config.toml
n_layer = 8
n_kv_head = 2
activation = "swiglu"
attn_scale = 0.127
bias = "none"
init_std_qkv = 0.0315
init_std_o = 0.0
lr = 0.0111
lr_mult_down = 3.0
beta1 = 0.95
grad_clip = 1.0
decay_fraction = 1.0
final_lr_fraction = 0.0
batch_tokens = 16384
seq_len = 1024
Each number is 128 + 32 x the weight over its row's rms, rounded and kept within 0 to 255. Layers, rows and columns count from 0. Numbers have three digits each. The size before them is the row's rms in percent of the matrix's.

# layer 5 MLP down, 128x320, rms 0.227, rows 0-127, columns 192-223
104:084162123139137110096094184170062152115148091088177037131088160149116190059180123078141168134118
106:162144135131123132094058109083134088151176121102126133149100160162105195183132127122149077129085
110:146120087134111199097125139059130156104121132123116128099142188110170107146096065104145100100147
111:225140080117150217108118140163142066158151140102181152051179135148184078110187152140133160164104
103:102091160139086124096147176124135090110100176155132069146098137145179129150102141109120214181146
105:072115097119134090111107144096132131154086088129146169169143166093117152109138103114121142161180
104:056182065160139152135114110094089115121058139091155117151102159122119102171107149196088123136151
106:129158154134113152102128117135113140130116123115204144123139155148117111150111140173184125124143
097:099180117098156160091150134090093077119172097156137107082151136156212133137191148096110127200115
105:101108123135172128113158137102145108115075153115145107126136118166116093221170139177117098087086
106:143114147102151127124147148137061125080148150174176128083169078158111152117156171075110085118139
098:126152099108142161153091110094110134145082115132106116127171141108142087148192106135132117177148
100:101157134130165120120155113103102123160169149134105069142162147169158066116132077095107103136102
115:131085089154145172133048089109175060172175118099036115125087101103127134111149104110099146135086
101:164164178147115111037118144182131111076178118119169100115116141126198126186115157175163124064128
094:146171150126175131167144161109126150098127138100149154090096120114081102127147167097079120189110
103:146095119144130132137095153190118136114143148136125144135179151114133139169116144077146136138110
096:134152154223086127122108180203112125165196100120153111152135065177145108110116168094118195126091
102:086098115139175083102071138134162113139097197083153103109152175138181146183105111127118119087124
108:151135124080114117106122155170120153145099075159087161138177137080128140158142171088122091106093
097:087138103149126057106131088116132096184120138092115100112168135168140131114129196162063158155114
099:125162142133049153169135120088141075142155150182123098104146165129116136116149123160129141123134
108:162114130151103156142096126145157126160132060135074118150184107100155125133150082129096160159199
095:123135150113085126053081168139118199143188129109122107085120134129180132094101134134099116135127
113:092085085097158123041137105167126146065145131075131122097107121107107103105135109140155062145105
102:119061121109161093129100153099087107133128093188144134107158150170191061115146164093127148076134
094:147139131153165121124158120139147095134106120190128119133156147194149094140143108068174208141134
108:086103144137149140069109119114073108061132112070104095144117081153130146099123131093133120136157
099:195082085070093119121126130125098180091155099105125185142078097157144151147163122069136124092082
098:158109129151050201077092106120166041127124084115095157137094122088130162122128110119077143074148
096:110095150056128064139147111153161148121101024140126141052133166128136147153137159120130073137104
099:076122156112163105120106143082084112184186125140077165094161119158119115116130100150045113147106
097:075163087100198129188122139086096091113086105132101117115121063131114101080149086148201150124164
094:138137131109183148154137121148112154101141115120134194106158094147156113154115120168162122123149
100:100167117115141138104109082178134170130193159117179092113105080176121156137156117142148107094125
105:156138139134149143142103193097140073144123158149121069153188165070110157150100137129132124165111
099:095097193181096167085128098132198131131177158122157109147106131145153145108123125121145136142119
108:111103108123105089168093081182138175171138102145175162144109104130119144131134080191171141130082
110:156119109160096154112094047131107094109123159117071070164111121158148169144149151130175156168126
086:141057111086088126119113108130126150115139131122160104083137056087141126131067174137133136151141
102:178134126156087125158137134149160156123131134175135105134225136137162158092099114146166138096182
109:160066097119145145140110155113113092104122122118174144150083039137073085107133127135046138163145
096:132095123136151212112075091108124137146142150109134144153136151174128091126129135124089104106096
104:096075194161073126103101095129146198169169107114142150062166086095136127119093129143068089148121
098:127135185139105163142155115093137122052135143146082127162124124141120114154166122126097143157156
101:132186137206160151122135076122098123129125158091147155088160138123092076121098104134130156139097
099:159106098131204153116090194099136072127121126130158127139092113119159058135147115139160102157141
096:074144092084109126111154130136121113154142164134114161065131122118027164083195166108170098098112
096:129130170098146177060130086114132113148069133125100141146109134107132152154182121117068201170092
099:140114123109091129117159128111094087120178117112138123153137106156095111145112101164079145163140
099:141067065091100094060110156170173163130134104113129105113161144120124179138148135133142141179139
093:137067172137132168109156100103083134090110115175138166138176054084178084140106187125122098116140
095:140155108194158132115182092069102092117129088179080075140075077130136102150137096141161121132158
090:130086192184105106156095085164175108150169116093111146131088175066155160097126108122121153195102
094:122122102146101105184088166172192157110153147143096111108136192139103145154105134143138097117155
101:101160110099171160154122155125106076113068133115103153148154141082122122110171111185168042174119
092:136132183179161125116181161119098081148122148122149089128163165089134127083073117101136100119114
093:139070119103137117122146191100072082171133158128140102065174182050143126147139129117142115177119
101:124144212080149106094169130145151152151102125157135117095150109070173136192134159158126123109125
101:124102193133125126098115167144115140154112162164135200112112097161123164152178138039130114201099
105:139137142133121137167140127162123119104159127089141127133119106179118081141144124116150160103075
103:166017128145151082146113152161112100072072107105105086121124192111137133099126108108077127085132
097:161118108108145122167094146161176139108132157182102148099116150077185119116107078169116146133173
103:157126147167124126097121123065124111109105157085113145117140047172139150150167094100157102120072
097:057131120079134131071135100111116171135143095091121052180127142197075166125157115118153110049115
104:097149155090141127120072169119088104096145097178129080067130179134153176093115078140067133160088
090:114138103105126114160198150099091127164133078121115072086121085114144135165144115178132129147127
097:067118149134190139158155180101084182174113114121164156147104110082153157140088136125142111101164
102:163144121087115078113133111107147147157156165056151137081138125145198117070122119079093076066079
095:136118134134166182144139149144151148141120097116147119059080096116101063146130068133147137107180
095:106101158142085106088136096158145082104138133077142096082102151105161095103110116143124167090144
087:139178136157128110164194204095127080098126104112134100133181149099146133122122149125082139130076
097:138133130147220168178107120126145104049089147180164094096118118170139096120098082128107095190151
097:148151148118096124148139084135175141103093152119127137108147136155198082094169110066152116137112
095:096085133142073092160119122170168112145119099126156175148108149134057194145096119098123143089056
090:083188152164150121131165121170101160110174148080165125079133108122129168149147072126092134148220
106:141150146100129137153117172123074111181151155175171111156173112155127163178092139112126120214066
187:143164134102244134117085146138131077109188145113097092165123165119152180107092146075099136089116
096:138093142090189078104138142155119126074159084174117107151130075096147148181146075044059123103124
094:123091150080136086169154169106145167113121185113121126115089100143104136133114161205073133102125
094:164134131145120077078144147124134095070090177172089132175082127108188128111113101185210087166103
099:159178182127097151145178138094144087150146145112101136104075102104071162157140147147105123167145
107:165083129103115098111118179130117058099115117161177094147185156120083147155098136127137116116102
102:135121129138150117177146073146120132144108120188163081157154157163093063092112121122091154106170
103:119120142084090104107199141089099087134098157087131112115123111141068108117133140116099116166111
093:039093120096118138084126169167103113148146123144078056161100106105158125140097137109144086083150
102:102142119145100102077145151169148100105131132057059137110108128101094168140116141141096182078164
098:100162109130102167100193169149172153096117117191131120149118131157149117140151129073180145111194
100:087059127099144129140149131082182104122130105131092111122200135130121097131098126114189138141122
089:096151148186146108053183055141109108144136082110153093137117146199146130174110129117110078122109
087:090137196076171060127196155161085138171151148095100137078125154083147135146115143089081103153141
102:097081137086143125089130106094186132099138134117088130187163178119168131143187112094176087144166
091:060143175125150134112154168195121152168156109083090141158042173169123127152080109125134152089139
092:094123113169117112097147105133106063108106135109143163172203099169176167135130137119171111085071
091:096128107157100102090150104110191144106074110107155078172096124180165115164164118091094130095144
080:107125090117102162120129102144109075080150110196071136146100071185145122025145151155105100150100
108:161092167132168150084079136096122102143151132175121069108092057143049227124147164135133132138104
104:134116134137129112088145127174179140157101127092173146088079111121082111057130137130135101148153
095:145115098107168090157076162137123101131173132175134121150176166145131097125164131162128115098102
102:156142078090174148081127170092134104126155145129133090130144137155171130050129144172116109081084
109:118111087109124153184161171188168154080106170098134081108175096150112149158078097069150134156152
107:077149135164120109074154143135136122184154110127148140112086132147232146124168176148118172142148
095:110120117139158091121152164121186129115179142072124128116101047088188097102123130111111104138121
090:134113141136116209111083111098135127138144155109116169140064125161150111134135135137144089117093
102:106128081108113133136162147096103128181133101165179090089156158134137102196140134109135097134131
094:112073097132178120158136158104104100218128099109115141132139074174158114098125144109124165066122
106:134106158105127107148117181099147154164098134093088148100183207155130117106145092112110134107075
092:153149107168113150109166169128129173154052125132118111164162157081124142150146140124113161119159
098:118183131110086191142146154158090073048137135161102132093098133116141039103060124120082095101118
104:098099150140162166150065128092144110118163168124073164194177135068137163176169063167141103108131
095:098164122144178169146133131122206119138152070153101114117142143071155095148132200119110126119127
098:126124163106119135107136152126093160154069190115119128112140136115149101096076223136115148190096
103:105161081167125084111091081150170140134159149188131081166157198132115122179158165136141124072140
094:111133104136096159192212111118158119139073151121117064110056133073074191124144129104177142147097
093:105131116085064124125120123140118099087164134125160193122182149123162177117075167160153183096103
095:151130126136158186106128105173134116137140082105081101124106122171162110141119123190109135112189
080:086000106149131075123219085151110128116096110164163092141105059134142169111187095123116153103103
108:163112118159139107156106147121138145087118131158123172211150133167112055125143129174091105169079
100:093147123060114176200134106115090125067168136164107099120196155111143075161097145172073168144144
101:137133083159159105137087073168190106119188122138079164127122113104183149179141138099117177109134
089:108087128102147136102097127113099175144078153136107138117131083097080138112151196097083126105172
104:094222090089138148100148067111140085067108124153141127178148142101081118132187059098177115158137
107:114147058075174159103141138184165088080090118125125136129077114113121100101107169120161099150135
089:107134119126122107125132098117151113174124087190124156129105106139098190144156140093108119145063
087:133129126090116158148147192124070173092167126138099188101129178107141090113104141114177076187171
096:118064139170149123143153153113056130120074080114166117145078140154159176155133096114171107145125
086:097161071140124144126101122191140132091121110147114148139170141114163123130116130182142100207061
096:153106166147138122153173142101077122099123121097159108073099171100119092111081147153094145094130